config.toml
d_model = 320
n_kv_head = 2
head_dim = 64
positions = "learned"
qk_norm = false
tie_embeddings = true
init = "orth"
init_std_qkv = 0.0238
init_std_down = 0.0
optimizer = "muon_variant"
weight_decay = 0.0
train_tokens = 246700000
Each number is 50 + 15 x the weight over its row's rms, rounded and kept within 0 to 99. Layers, rows and columns count from 0. The size before them is the row's rms in percent of the matrix's.

# layer 5 MLP up, 1280x320, rms 0.139, rows 277-320, columns 0-79
090:58 75 65 43 59 68 48 85 60 14 51 21 65 63 40 60 58 59 53 41 50 55 29 41 50 47 51 37 53 54 74 49 38 59 49 77 68 41 46 61 65 48 63 32 59 51 34 48 81 78 22 54 49 73 50 57 41 45 58 50 59 45 46 62 10 35 66 60 56 41 37 73 21 69 49 25 28 53 63 56
093:58 23 51 48 45 68 60 38 45 30 64 45 74 87 33 23 42 41 52 34 66 51 62 54 32 54 66 51 35 49 65 54 54 39 71 59 28 80 63 64 64 45 51 64 54 34 39 29 58 44 44 46 47 53 34 39 44 67 38 49 66 47 11 53 50 36 79 36 57 39 29 58 77 63 55 62 67 77 61 43
090:47 64 65 45 56 66 53 36 65 69 44 40 92 51 31 29 53 53 52 61 47 65 45 69 32 51 69 58 44 33 84 35 61 43 77 50 34 66 23 48 45 60 57 58 44 25 69 93 39 66 46 67 71 64 56 74 65 59 34 57 37 38 57 68 52 52 44 62 59 28 62 80 49 41 55 39 48 28 29 59
095:61 62 63 38 65 30 52 61 70 56 32 48 52 60 49 04 55 48 15 38 52 42 61 56 70 33 33 49 39 36 46 53 38 43 57 34 29 70 53 47 43 30 50 46 39 46 90 86 44 55 47 64 44 33 50 54 56 29 76 65 22 70 56 50 40 74 67 55 49 48 77 68 55 58 59 31 55 71 51 39
101:51 56 39 57 59 65 52 28 43 41 39 38 31 65 42 51 34 63 43 26 67 72 41 34 56 64 60 45 54 60 48 39 59 68 49 65 47 44 58 66 41 38 52 69 29 35 35 69 16 45 39 98 33 42 40 57 72 43 72 34 55 28 50 23 42 62 52 38 36 02 68 45 74 65 53 66 63 57 69 36
093:52 43 53 25 45 38 44 55 73 56 51 40 82 80 56 37 48 55 18 58 42 44 51 46 29 37 43 60 59 34 63 66 40 64 52 54 77 42 65 49 28 52 24 45 65 24 63 45 39 47 43 49 33 72 48 46 64 55 59 62 54 64 45 63 64 69 50 23 76 71 50 40 67 98 42 59 54 73 46 44
095:46 35 24 37 48 24 67 42 71 62 51 53 58 37 63 57 71 54 59 69 72 15 52 33 48 43 57 19 63 48 44 52 41 51 36 22 57 18 47 56 33 69 56 44 46 77 60 71 36 57 55 48 53 50 25 53 54 39 38 51 59 42 37 51 52 54 47 46 62 60 19 21 62 38 62 47 57 42 40 44
095:24 58 33 58 62 64 41 59 29 24 41 71 23 66 53 48 42 55 26 44 49 55 51 41 38 43 42 74 75 53 40 63 28 48 52 45 76 58 78 40 60 18 28 56 29 68 48 41 38 64 30 39 39 25 75 60 81 18 31 30 45 76 49 75 56 50 65 36 52 32 50 29 66 45 25 45 28 69 37 62
107:36 66 52 55 21 54 61 40 72 80 38 56 58 63 54 43 73 46 54 61 48 29 55 61 44 39 48 50 57 31 41 62 60 54 50 72 50 43 45 61 90 59 42 65 55 63 51 62 37 52 53 49 49 37 63 74 62 24 56 66 56 37 66 71 52 57 72 42 38 36 43 57 47 58 50 26 50 34 38 65
103:51 56 38 25 45 53 43 65 65 42 71 36 41 55 61 63 58 43 48 56 65 56 49 60 52 53 69 22 28 65 59 48 60 40 67 51 69 60 55 61 39 63 70 67 43 41 50 69 54 52 42 62 05 89 55 73 22 40 42 44 32 52 60 71 71 67 45 45 42 46 73 44 43 51 37 37 50 50 32 46
106:58 16 48 24 67 48 45 46 47 37 55 75 36 47 61 60 36 55 86 23 75 53 50 51 53 45 39 75 65 41 48 46 41 44 67 50 42 72 41 69 45 55 61 49 20 60 21 53 36 52 29 30 11 23 61 47 40 47 38 66 27 44 43 64 66 36 54 62 35 50 79 44 55 57 78 38 66 69 55 51
099:38 40 56 75 31 54 69 45 68 48 26 64 60 54 51 20 00 33 43 82 47 44 45 47 38 57 76 55 40 49 41 36 33 24 49 46 34 38 49 45 55 27 53 42 65 51 48 46 33 56 65 42 67 50 64 62 54 55 42 81 35 94 42 31 54 49 50 43 75 60 79 32 48 65 70 33 30 31 54 48
105:53 62 51 11 62 52 40 49 44 41 36 57 47 46 54 50 63 45 44 38 61 27 48 36 43 56 45 82 67 65 46 66 81 73 23 49 63 76 53 65 66 46 51 36 55 63 83 60 59 60 33 50 02 69 59 67 46 43 14 61 47 60 52 75 45 53 63 82 32 47 41 55 26 49 57 63 47 35 46 62
092:29 49 49 37 12 33 61 49 39 42 53 55 72 57 51 56 53 34 48 50 42 50 57 92 61 63 42 71 47 27 51 64 46 34 37 45 66 49 53 45 49 61 46 32 35 71 36 45 58 61 58 48 37 45 87 25 44 69 52 46 46 43 40 36 58 41 38 48 57 52 59 67 23 39 63 47 72 49 85 57
097:67 51 60 27 67 44 37 64 43 51 23 56 44 62 40 37 64 32 57 49 60 48 48 53 55 08 50 44 33 52 22 36 51 48 63 53 62 37 45 30 67 61 54 63 83 51 36 82 46 87 66 51 49 46 43 61 53 46 34 47 66 40 63 37 39 68 34 51 50 67 47 62 77 39 54 12 26 55 52 61
090:58 24 41 28 54 46 53 50 47 46 62 49 51 45 56 62 42 42 39 52 45 63 52 69 71 44 36 60 28 59 55 56 66 62 56 45 57 52 56 27 47 40 25 52 52 43 67 42 52 28 41 42 59 68 54 44 53 74 36 61 39 53 39 64 93 66 57 60 75 53 62 30 55 47 58 52 43 62 49 49
095:59 81 51 45 64 38 44 30 15 65 48 66 56 35 60 25 71 38 48 16 67 61 67 49 73 63 34 65 25 43 42 34 56 38 51 62 43 58 31 51 58 36 48 31 42 42 44 36 24 43 59 33 56 37 53 69 81 32 38 26 62 44 57 63 47 70 74 74 82 55 32 21 31 47 63 68 52 49 42 55
093:53 74 47 35 70 30 76 54 51 44 44 84 58 65 46 58 47 40 58 47 77 39 30 68 68 50 53 58 73 41 55 67 47 51 52 40 46 49 45 34 49 48 29 43 62 54 51 45 67 74 77 26 53 38 42 59 40 28 51 47 81 48 34 35 70 37 63 26 56 59 32 55 60 29 49 55 33 52 31 49
100:50 41 45 31 28 53 68 37 40 43 26 74 63 45 56 77 78 35 46 44 46 28 64 56 50 56 54 56 54 47 37 49 21 55 29 56 53 69 38 37 73 57 33 58 49 53 61 56 53 51 55 59 37 41 38 74 22 43 66 52 42 50 63 52 08 36 69 35 34 53 63 66 45 45 71 65 54 43 21 40
102:55 70 66 48 56 27 18 56 64 46 55 40 29 59 44 49 78 45 75 81 56 50 64 66 62 36 87 50 49 35 57 37 52 38 36 45 18 30 45 46 47 52 68 44 47 53 77 53 38 68 54 34 26 65 48 62 50 53 39 26 56 75 28 51 42 51 71 44 62 37 24 52 55 37 76 48 43 54 21 84
114:46 64 29 60 46 46 39 45 68 38 42 54 14 54 62 71 97 33 64 34 49 39 65 22 56 39 39 50 38 55 62 76 72 56 52 72 47 58 48 52 57 51 46 46 39 73 53 68 54 45 56 67 42 39 42 75 53 60 46 36 29 59 57 36 65 31 72 57 84 70 54 71 46 50 84 10 37 44 50 67
106:52 48 26 50 47 33 38 82 40 38 54 33 51 47 62 36 45 34 45 69 58 49 34 34 22 31 53 59 58 46 55 35 39 34 38 52 32 39 23 29 54 15 50 45 57 48 35 79 49 60 37 66 51 50 41 54 43 45 84 52 58 30 41 53 52 39 42 46 43 53 34 88 27 69 54 86 35 27 44 40
099:63 54 23 60 33 50 80 45 37 45 48 86 65 60 51 73 48 67 28 51 74 36 29 64 51 35 41 39 68 51 58 53 87 42 67 54 44 42 49 26 27 37 52 58 43 48 33 59 48 62 39 31 40 60 55 52 54 46 75 50 36 49 47 42 43 45 50 34 76 45 58 41 36 59 33 25 54 50 56 52
102:49 29 50 50 31 43 52 70 56 37 65 44 53 43 41 26 36 46 60 56 79 42 63 44 59 62 48 35 57 81 27 46 43 72 38 35 65 60 37 71 70 33 42 53 58 38 39 27 60 42 61 57 64 75 55 44 24 48 60 41 50 49 48 55 43 48 25 52 43 47 45 33 50 38 64 51 69 55 25 63
103:50 47 55 45 50 23 54 59 65 47 34 54 28 61 26 66 34 48 30 35 55 55 99 53 24 56 65 58 60 68 46 37 47 38 47 63 39 32 58 49 37 29 58 51 50 51 27 50 60 47 33 51 50 45 44 39 64 71 38 29 49 56 25 27 48 42 54 46 71 71 48 45 51 42 39 65 38 50 25 50
094:47 48 39 27 71 51 80 51 46 54 40 66 58 83 48 31 54 55 53 44 41 48 52 56 62 43 27 36 61 59 33 83 40 31 66 63 16 66 64 58 29 39 48 66 87 69 44 46 78 43 43 54 57 47 47 72 68 60 58 55 61 32 41 61 23 37 46 69 48 69 48 56 26 30 53 69 45 46 56 27
095:30 58 36 41 59 51 55 39 35 11 58 56 54 49 29 47 66 43 52 56 58 34 62 50 57 54 58 47 56 56 41 75 53 54 29 24 59 56 45 58 38 44 67 63 36 64 59 47 32 38 27 38 16 58 53 38 45 45 35 41 33 53 55 69 37 46 50 37 53 39 63 53 60 33 36 44 52 70 42 42
095:37 51 52 50 56 38 16 40 67 50 60 29 47 33 63 68 32 36 41 32 50 59 64 62 44 60 63 20 50 21 64 29 39 79 90 65 35 11 56 63 26 27 46 75 63 71 72 59 44 60 28 29 60 59 76 74 63 55 51 48 35 58 45 65 69 52 22 37 26 71 56 49 45 48 50 57 79 65 53 46
103:54 42 58 58 71 53 61 43 41 51 72 46 29 39 59 45 55 32 44 70 18 57 43 45 43 22 72 53 80 51 65 52 50 59 43 08 49 25 27 59 69 42 67 34 57 79 14 29 54 69 66 57 66 42 63 46 60 49 44 30 43 45 45 63 49 48 59 60 52 65 72 66 71 56 74 32 46 51 31 51
093:46 49 33 64 75 43 53 19 49 71 60 67 53 72 55 65 49 25 52 23 77 54 54 56 34 31 49 43 36 59 25 38 50 41 67 73 40 41 63 69 48 60 52 23 40 46 57 35 73 45 70 48 63 26 32 30 34 47 56 44 48 66 67 13 30 39 49 37 60 42 68 63 67 34 59 38 58 39 38 51
108:44 53 61 52 65 69 35 48 37 80 40 45 53 51 79 46 49 44 24 56 48 49 44 37 55 64 25 65 47 53 54 59 53 64 72 64 51 42 33 83 34 38 47 74 33 21 48 77 52 49 46 11 55 63 61 33 28 64 49 74 79 61 53 41 23 38 36 33 45 60 77 54 54 38 55 78 61 44 46 46
107:57 39 35 47 61 38 66 63 63 37 56 91 36 43 54 53 49 53 44 43 36 66 35 26 34 60 51 50 49 21 68 75 59 37 37 66 38 53 61 41 63 53 78 40 73 37 68 39 43 60 56 48 45 12 45 59 65 49 79 23 63 39 58 51 57 70 60 57 36 49 48 67 59 37 72 46 33 82 33 68
099:87 42 28 52 46 64 56 39 28 48 59 64 73 49 59 51 62 65 41 47 71 31 47 71 39 51 62 70 31 23 51 30 51 29 43 48 67 42 25 68 19 84 55 34 54 57 31 58 21 40 40 54 39 62 48 71 63 64 51 66 53 37 61 49 68 36 71 61 47 38 95 33 66 46 55 41 49 61 45 57
098:52 32 63 82 18 48 49 68 48 48 20 58 41 19 63 46 50 37 60 52 46 34 53 32 45 88 45 37 54 84 33 56 54 72 68 61 44 65 66 57 50 52 38 59 55 41 46 70 42 57 36 51 56 44 46 42 34 69 23 47 26 67 47 60 64 35 62 39 33 45 47 50 49 51 62 26 41 71 56 42
099:20 55 55 29 73 39 59 66 56 46 36 59 56 22 50 46 40 56 54 62 60 58 46 57 51 55 40 24 65 40 44 59 37 36 57 61 44 52 86 50 37 50 53 85 18 44 62 45 33 34 25 40 52 44 53 42 45 31 55 55 51 62 35 22 32 35 60 57 35 73 52 62 46 38 61 25 34 36 75 54
105:57 55 49 52 58 36 59 36 76 79 59 66 82 17 57 49 78 61 45 56 35 68 65 24 47 37 52 66 54 61 46 38 48 52 47 43 63 42 36 56 35 52 49 60 50 55 63 67 27 25 45 43 64 64 57 33 48 00 57 41 37 32 52 59 41 44 63 45 61 69 27 56 38 44 64 67 42 31 34 53
104:40 38 36 59 38 34 56 64 24 40 24 52 58 49 39 64 73 57 37 56 62 67 32 47 40 26 44 52 24 63 58 51 45 33 53 52 54 57 52 49 81 71 39 38 42 46 36 49 62 23 53 50 51 77 48 54 37 40 56 61 53 63 22 66 57 80 82 29 44 51 59 36 38 63 31 58 55 59 57 21
105:46 40 34 31 44 27 24 61 45 59 49 34 61 57 58 37 53 62 27 41 70 65 47 59 51 34 52 80 55 53 53 59 40 61 50 35 80 36 38 48 32 39 67 62 65 58 39 59 33 52 48 61 56 61 53 31 49 44 49 62 64 29 31 72 53 46 41 46 59 62 81 36 70 58 60 52 37 36 38 53
100:49 45 58 15 63 41 70 41 44 29 60 40 44 42 40 50 50 26 64 45 67 32 45 39 50 99 51 42 47 54 52 39 30 51 58 72 84 60 21 63 17 59 42 61 45 65 56 30 52 46 30 61 84 30 57 41 53 67 54 82 38 26 27 52 63 50 46 40 32 33 55 69 46 38 65 54 39 48 61 43
125:34 41 45 46 64 87 28 46 34 28 43 57 54 60 48 54 71 46 60 69 36 45 55 62 43 51 48 38 56 28 31 24 70 64 40 52 61 33 56 66 53 52 52 63 26 23 46 36 40 40 50 54 22 53 45 48 30 48 45 37 34 66 48 55 28 45 38 68 52 43 41 40 25 71 60 34 43 56 47 76
081:47 52 56 48 70 62 43 39 38 31 29 32 25 41 50 36 29 53 45 44 63 28 71 66 90 76 49 27 36 52 39 71 42 66 42 37 49 57 41 48 71 52 58 38 84 57 44 54 59 53 51 42 80 60 62 61 62 59 43 46 44 57 72 37 62 51 59 56 23 38 16 46 94 38 57 63 33 28 70 64
092:42 55 48 51 78 51 40 62 40 47 63 90 62 54 59 45 69 40 71 50 57 58 42 42 36 58 38 44 30 27 51 61 46 34 36 43 48 44 79 37 49 69 22 65 62 60 79 36 45 68 48 50 54 71 61 74 68 50 27 33 45 50 55 44 60 22 75 32 57 42 83 39 43 42 56 52 58 27 35 42
089:54 64 56 28 64 31 38 34 38 69 34 46 50 49 43 49 60 51 29 56 45 70 41 85 53 56 38 54 72 39 59 39 30 29 54 60 50 52 40 48 56 40 30 68 36 54 77 53 58 08 55 45 59 62 31 61 57 62 52 74 48 29 64 58 61 30 31 47 39 39 44 59 64 47 54 59 27 55 50 44
100:47 37 54 39 22 70 53 56 43 80 41 53 64 27 34 52 64 66 64 19 59 55 63 52 70 47 72 45 47 34 28 41 50 56 50 40 35 49 47 43 47 61 58 30 37 58 49 62 33 53 61 35 51 75 46 36 37 48 61 57 52 55 39 91 53 67 49 31 30 48 37 61 54 48 71 52 81 32 67 53
# layer 5 MLP down (transposed), 1280x320, rms 0.0347, rows 277-320, columns 0-79
100:23 59 56 20 42 71 55 51 42 71 61 59 39 49 34 58 48 59 53 62 30 45 55 45 44 69 37 71 44 31 35 44 45 05 69 34 37 47 41 41 37 41 39 55 55 68 53 53 51 35 52 42 41 50 47 20 36 27 58 42 66 57 24 62 55 60 36 64 53 60 78 21 50 43 29 23 81 45 91 59
108:63 60 59 52 48 49 32 46 44 61 27 63 52 50 67 46 47 22 48 45 52 80 44 28 59 64 38 37 37 43 43 59 53 71 25 59 60 45 58 45 50 53 68 35 64 50 57 81 50 55 67 66 39 54 41 32 57 56 55 56 30 39 70 44 74 44 33 49 40 36 58 50 59 28 44 52 39 33 74 58
089:39 36 70 56 32 48 35 68 66 23 52 59 14 74 65 68 70 43 60 24 57 42 57 18 69 35 33 40 57 41 49 35 39 66 45 55 54 38 77 54 33 48 27 39 60 51 71 35 55 25 73 46 20 45 46 43 39 32 63 42 66 69 34 69 60 39 63 58 72 49 58 37 40 56 38 59 54 40 80 47
098:67 57 66 32 49 26 61 66 74 53 42 63 64 47 36 16 51 43 29 38 34 43 40 29 55 38 62 58 17 18 39 57 44 37 56 54 36 27 40 75 65 38 58 60 84 31 47 42 34 59 58 62 85 72 22 57 60 65 48 53 53 64 61 31 75 59 37 45 39 37 46 60 59 41 54 44 34 56 83 54
095:19 69 35 61 52 52 59 46 56 45 59 47 58 53 49 29 62 30 68 49 52 56 61 62 37 62 28 63 21 64 43 75 39 60 58 14 17 60 66 64 20 47 41 27 36 37 51 46 33 31 49 75 59 42 63 22 34 38 44 27 48 45 57 66 46 57 65 54 59 55 53 63 58 42 60 25 43 60 63 55
094:52 64 36 50 34 48 65 45 45 37 48 57 60 48 71 66 60 32 51 82 33 65 61 57 17 42 45 70 36 52 61 65 44 56 56 52 40 68 64 60 58 34 31 13 45 33 39 58 48 52 77 41 61 48 38 61 40 32 37 52 59 76 32 59 73 37 33 48 58 34 53 64 62 46 59 64 38 52 76 63
096:15 87 53 62 45 23 51 51 49 45 38 50 48 45 62 49 37 60 62 56 66 52 55 57 45 37 29 68 47 48 35 41 31 47 78 48 43 37 70 52 65 48 53 55 59 36 74 56 50 46 47 53 40 38 57 75 28 56 34 42 42 50 58 17 28 34 46 55 67 62 40 45 49 33 69 56 70 51 33 68
098:56 29 31 62 51 66 66 51 54 50 44 79 67 32 67 17 57 73 35 39 38 59 32 53 52 58 59 52 43 42 55 57 36 79 65 46 48 42 22 60 38 96 46 57 66 55 85 48 41 35 36 23 76 71 53 21 56 31 08 32 40 43 50 51 53 40 47 43 12 46 43 64 44 69 51 27 53 69 70 34
102:49 27 79 67 38 65 22 25 42 52 46 72 66 32 48 39 82 63 40 58 20 55 76 48 51 59 66 40 76 76 27 41 78 55 52 51 67 42 54 59 47 38 51 57 77 40 50 45 64 52 49 59 59 49 37 53 49 49 35 46 57 32 59 55 46 63 58 59 29 55 37 41 36 19 39 48 65 55 37 56
097:50 45 64 28 39 27 52 46 24 54 58 40 38 49 42 36 63 40 46 35 57 63 60 33 54 49 52 54 56 68 45 49 44 61 46 51 18 36 37 50 40 70 80 50 49 91 48 58 74 59 60 45 78 38 73 44 87 52 63 58 83 61 61 44 55 25 46 58 46 39 58 34 38 58 81 63 38 34 38 68
097:44 27 55 67 41 63 61 57 30 59 55 55 51 44 98 39 48 51 51 34 38 84 32 34 24 57 42 34 48 64 64 62 52 55 55 44 40 57 29 50 64 76 42 58 32 41 33 44 63 45 58 41 56 40 60 33 74 46 68 49 49 40 53 61 76 57 51 56 54 49 54 66 50 55 79 60 29 48 64 42
094:54 62 58 38 41 86 64 30 59 69 48 56 60 60 54 61 56 55 65 39 51 36 36 21 33 63 44 59 76 39 57 51 66 65 30 28 38 37 16 34 50 58 09 79 50 53 49 61 61 38 35 60 53 65 36 53 57 42 41 43 39 64 52 57 34 21 40 58 42 37 63 42 47 30 28 31 52 72 44 67
100:38 57 99 24 43 74 76 49 51 73 74 36 58 62 58 76 69 73 44 43 76 35 35 37 72 38 40 53 71 59 21 41 55 47 56 58 59 60 41 60 64 50 56 50 43 61 55 37 63 54 68 31 30 28 35 33 52 43 61 59 59 49 55 56 49 25 26 54 39 61 48 50 37 57 64 53 48 37 49 56
094:62 35 61 62 38 44 58 57 52 43 61 60 30 44 37 49 54 64 25 67 43 29 27 21 55 45 38 44 76 44 64 43 59 55 47 44 51 65 65 77 69 20 30 78 55 45 62 43 68 58 47 46 24 42 50 55 66 28 53 55 46 69 67 52 63 46 52 52 28 56 44 57 34 79 34 48 62 55 67 69
101:17 75 42 33 17 61 36 48 44 50 42 52 65 42 45 58 45 32 58 68 57 68 37 77 43 44 57 42 42 44 46 22 42 50 72 65 27 63 46 44 56 56 50 36 29 80 36 54 37 43 71 50 45 36 41 47 69 84 77 45 64 37 61 18 45 29 21 53 68 74 61 53 33 36 66 39 53 41 45 53
105:34 86 52 65 70 52 74 59 64 52 52 47 67 53 38 24 68 07 48 48 48 71 47 66 48 16 54 65 24 40 71 37 22 49 66 01 18 66 24 52 53 39 66 59 41 44 52 34 53 51 88 25 42 56 58 49 44 55 38 65 54 42 56 33 37 85 44 25 57 36 70 35 50 53 70 46 45 52 44 54
084:54 35 29 62 46 71 37 75 62 47 33 46 46 66 61 63 33 77 61 78 41 38 43 87 43 64 71 34 73 42 55 73 38 61 41 64 71 40 36 25 42 36 56 54 42 53 43 55 59 50 62 56 37 73 40 29 60 83 59 44 41 66 47 64 35 30 56 60 33 39 51 52 54 45 47 68 71 46 30 55
094:42 37 63 64 57 43 26 46 64 54 54 58 54 46 53 28 69 38 51 45 54 52 59 39 49 49 39 41 86 65 29 56 58 40 39 47 42 59 54 34 45 61 51 42 34 51 52 53 52 34 54 43 41 60 41 54 74 40 51 47 23 49 48 50 24 55 44 50 49 47 34 18 30 39 41 33 61 48 40 77
098:43 45 63 69 67 49 35 29 38 42 51 45 67 24 65 53 30 34 57 64 47 39 53 30 52 51 10 55 46 41 69 55 56 45 57 31 62 34 62 46 41 61 30 46 67 53 56 42 71 60 55 48 58 52 49 77 49 55 46 73 43 36 67 57 52 65 32 55 63 50 50 56 64 48 31 48 36 54 24 63
092:57 41 41 58 72 58 54 19 66 58 48 45 45 44 49 61 84 29 34 46 29 60 25 69 31 41 09 50 30 74 38 73 55 69 54 34 67 60 26 54 30 62 55 50 56 52 45 44 47 26 63 57 70 35 43 60 46 58 51 67 21 45 33 66 59 67 60 69 32 56 82 76 61 55 33 54 32 66 46 61
116:42 41 29 45 53 63 36 47 39 25 82 51 49 69 61 45 73 79 31 42 47 40 35 26 80 49 52 80 39 40 20 72 47 59 70 48 66 41 68 47 60 26 40 23 56 50 61 63 36 40 42 67 45 30 67 46 62 43 51 45 39 31 43 77 58 67 59 42 44 47 76 80 59 70 40 50 54 80 63 32
108:58 58 54 58 68 39 55 58 60 51 38 49 65 34 79 54 73 57 44 59 50 40 22 80 31 39 68 46 39 70 47 39 49 37 59 36 49 36 40 28 62 63 34 54 50 63 64 39 56 56 64 57 30 69 71 78 43 53 59 64 44 31 52 40 33 35 31 46 36 73 51 50 48 49 70 61 46 48 32 37
093:43 21 33 81 62 47 39 56 46 42 29 33 48 81 63 72 27 51 61 71 44 51 42 38 70 11 65 23 28 34 64 21 27 44 68 66 17 45 92 76 66 56 55 53 37 45 66 29 57 58 74 38 60 50 47 72 47 63 53 13 69 58 48 46 54 51 38 49 43 67 66 18 49 56 57 65 62 63 48 34
095:53 20 47 48 50 47 62 56 36 70 30 40 47 49 59 36 59 43 09 61 40 77 46 56 62 74 51 46 31 55 22 67 25 64 20 49 44 21 30 79 63 66 27 65 55 50 54 40 67 58 56 23 67 33 27 75 53 24 48 48 70 70 57 61 39 23 57 31 54 47 65 36 60 49 25 55 29 44 49 53
097:30 35 53 43 57 51 65 34 60 54 64 70 08 69 30 76 44 32 55 77 60 82 64 34 15 58 74 67 52 33 40 58 57 61 46 29 30 47 38 69 70 45 63 47 49 33 54 26 44 45 78 67 52 33 67 36 39 15 60 42 65 67 45 74 72 37 58 38 34 35 49 76 51 50 50 38 59 82 71 34
089:47 75 62 66 35 49 32 75 42 51 61 71 58 71 58 56 53 39 42 45 46 40 60 58 50 39 44 44 46 61 62 34 65 69 47 68 59 34 46 64 66 57 29 52 61 32 25 71 29 43 93 40 60 33 56 51 52 63 53 35 28 46 54 34 58 47 64 43 54 33 41 43 46 49 63 81 39 64 81 52
096:52 34 45 31 64 51 44 58 36 61 64 76 82 44 52 59 48 46 56 29 53 71 52 33 73 28 48 40 59 44 61 28 52 68 56 48 59 33 33 63 47 60 65 28 45 37 63 47 53 11 68 29 54 18 46 43 57 60 45 64 69 48 53 51 64 32 27 54 62 63 64 50 65 47 59 50 56 19 58 79
092:16 19 28 59 54 33 27 61 29 57 48 72 68 59 43 48 36 68 55 37 50 54 25 25 19 55 51 53 79 54 51 90 48 53 50 68 51 45 29 50 43 62 48 76 55 31 39 36 52 69 67 36 47 29 50 48 58 65 50 44 71 41 82 49 61 58 38 24 64 29 51 41 36 66 31 62 67 41 20 30
099:35 69 26 80 49 30 41 57 42 56 31 54 69 51 42 77 41 67 37 33 53 54 45 60 29 61 43 46 79 22 58 45 53 24 39 46 16 63 56 47 75 60 33 83 40 44 53 63 66 49 76 34 32 51 53 51 52 68 48 42 22 23 63 41 53 35 45 23 75 61 26 38 56 37 37 81 55 38 47 58
087:49 42 34 37 59 42 53 73 57 48 69 46 74 39 62 50 48 66 61 47 31 62 75 30 56 44 56 47 72 42 74 90 58 39 48 08 60 48 45 64 67 71 39 82 74 48 36 43 52 58 27 79 55 53 73 66 69 50 55 63 54 53 26 30 64 53 63 44 41 33 50 50 39 54 63 52 33 53 25 77
102:46 64 47 43 53 52 47 56 50 56 54 63 89 57 47 55 45 29 38 65 43 42 57 59 63 52 13 64 07 46 55 55 69 50 23 33 45 73 45 51 44 35 47 47 50 41 57 47 77 67 43 37 41 51 36 54 62 50 31 24 46 44 58 33 66 49 36 71 82 39 47 68 19 37 47 49 51 32 25 31
100:64 47 66 67 44 64 49 70 46 60 42 67 46 26 26 57 55 42 41 52 36 62 16 66 33 52 48 52 28 36 28 77 65 47 55 54 27 40 45 47 73 70 67 16 42 41 36 64 57 42 58 31 51 73 52 77 63 52 45 49 55 74 42 35 34 50 55 87 48 60 34 47 62 61 35 61 62 67 60 61
093:53 41 38 67 55 36 24 72 70 48 45 30 43 53 58 11 78 67 31 62 55 57 15 33 64 61 38 56 59 61 43 44 78 67 33 77 74 25 52 38 49 30 37 47 38 37 56 30 50 34 56 61 26 76 37 33 40 61 59 35 39 51 29 79 49 38 65 39 69 62 31 45 61 66 49 55 56 58 63 32
102:35 65 66 29 53 49 37 73 64 48 47 31 72 29 31 41 51 48 51 55 56 20 51 50 51 47 44 50 99 69 47 48 35 60 42 39 49 46 33 67 52 60 34 33 54 36 37 27 60 47 51 61 56 52 64 39 65 84 44 61 54 13 72 21 38 65 41 57 51 59 45 28 28 50 61 55 55 45 41 51
094:32 58 22 38 69 36 62 64 63 41 79 68 42 20 64 55 75 15 46 42 52 80 40 40 33 43 74 30 57 51 51 55 51 57 60 61 37 71 66 17 34 51 65 56 59 45 18 50 32 45 38 56 25 56 37 43 27 45 89 86 78 51 31 69 48 50 37 58 52 58 80 60 47 49 23 44 67 78 52 44
106:84 54 64 44 39 33 42 55 45 58 54 51 53 20 40 77 55 56 58 29 31 26 70 42 40 55 57 53 45 49 70 30 40 17 38 28 33 71 40 28 36 81 49 44 45 47 45 48 72 43 56 40 66 65 57 13 53 57 54 56 54 53 59 68 50 42 32 31 59 59 57 69 07 45 42 55 43 40 52 41
110:56 52 39 54 31 48 29 48 30 52 47 34 64 44 43 58 62 55 37 71 53 50 53 55 44 47 53 49 42 53 37 55 47 56 65 47 73 58 56 56 51 54 51 59 38 49 38 51 54 31 74 52 47 56 38 50 39 59 52 74 37 39 10 39 63 57 59 46 38 19 48 55 52 44 77 59 63 40 41 38
104:33 35 47 42 51 36 54 21 65 45 74 32 23 49 31 55 58 62 40 47 50 81 68 31 60 48 31 50 48 47 50 68 29 61 78 52 48 47 52 41 41 50 87 47 84 53 50 53 72 36 27 32 47 55 52 06 43 55 36 48 53 26 58 35 54 58 59 74 63 51 43 66 51 42 74 47 72 48 75 26
104:42 47 28 36 63 69 49 55 54 68 21 51 44 55 69 77 59 73 55 76 37 28 31 42 30 82 34 55 37 44 58 19 72 47 46 57 51 93 12 33 31 31 52 62 39 32 51 57 46 49 44 58 51 24 51 35 37 48 43 51 34 32 56 35 65 63 33 33 52 32 48 59 44 52 49 62 45 30 50 53
112:53 44 53 63 49 27 64 54 60 40 50 37 43 22 54 69 54 62 33 73 59 61 60 67 77 39 12 38 35 31 58 22 55 27 46 49 66 41 38 49 38 50 89 61 53 51 45 54 44 42 62 27 66 45 53 45 64 60 54 84 23 65 49 62 31 48 65 58 72 44 40 21 20 40 67 49 23 38 81 60
097:10 73 58 59 53 30 23 23 38 47 52 44 59 38 39 33 34 64 23 59 30 54 25 39 53 53 38 42 24 61 50 33 48 54 45 70 53 65 87 42 32 22 42 51 36 51 81 53 38 43 45 54 43 52 73 50 15 55 82 40 38 51 62 50 39 22 43 50 11 60 63 83 60 44 69 46 63 49 46 41
090:50 49 30 44 40 35 63 55 63 31 63 30 45 77 74 50 19 58 62 56 40 28 52 37 63 37 46 65 69 76 48 21 55 52 51 66 32 41 54 38 16 39 59 60 46 39 70 49 28 34 58 41 47 50 44 43 56 42 48 42 51 85 46 46 46 49 59 53 28 55 65 54 71 80 56 66 45 66 51 30
089:21 18 35 56 28 58 43 55 53 42 61 54 31 48 47 29 70 44 45 32 41 85 79 36 39 34 61 53 96 53 51 55 51 70 67 61 32 42 56 64 38 59 54 58 31 20 68 54 30 67 44 55 38 39 79 41 64 50 53 48 40 47 29 60 58 37 70 44 05 78 34 72 67 60 33 61 60 28 87 63
090:41 46 43 40 69 62 59 27 80 79 57 22 45 22 41 55 62 62 38 46 53 30 22 63 53 51 53 56 78 56 34 67 66 35 65 22 56 40 31 43 59 62 47 36 51 42 57 37 57 39 66 47 28 59 30 51 26 33 39 41 59 30 18 93 35 47 62 88 49 72 55 35 65 63 48 54 35 71 48 40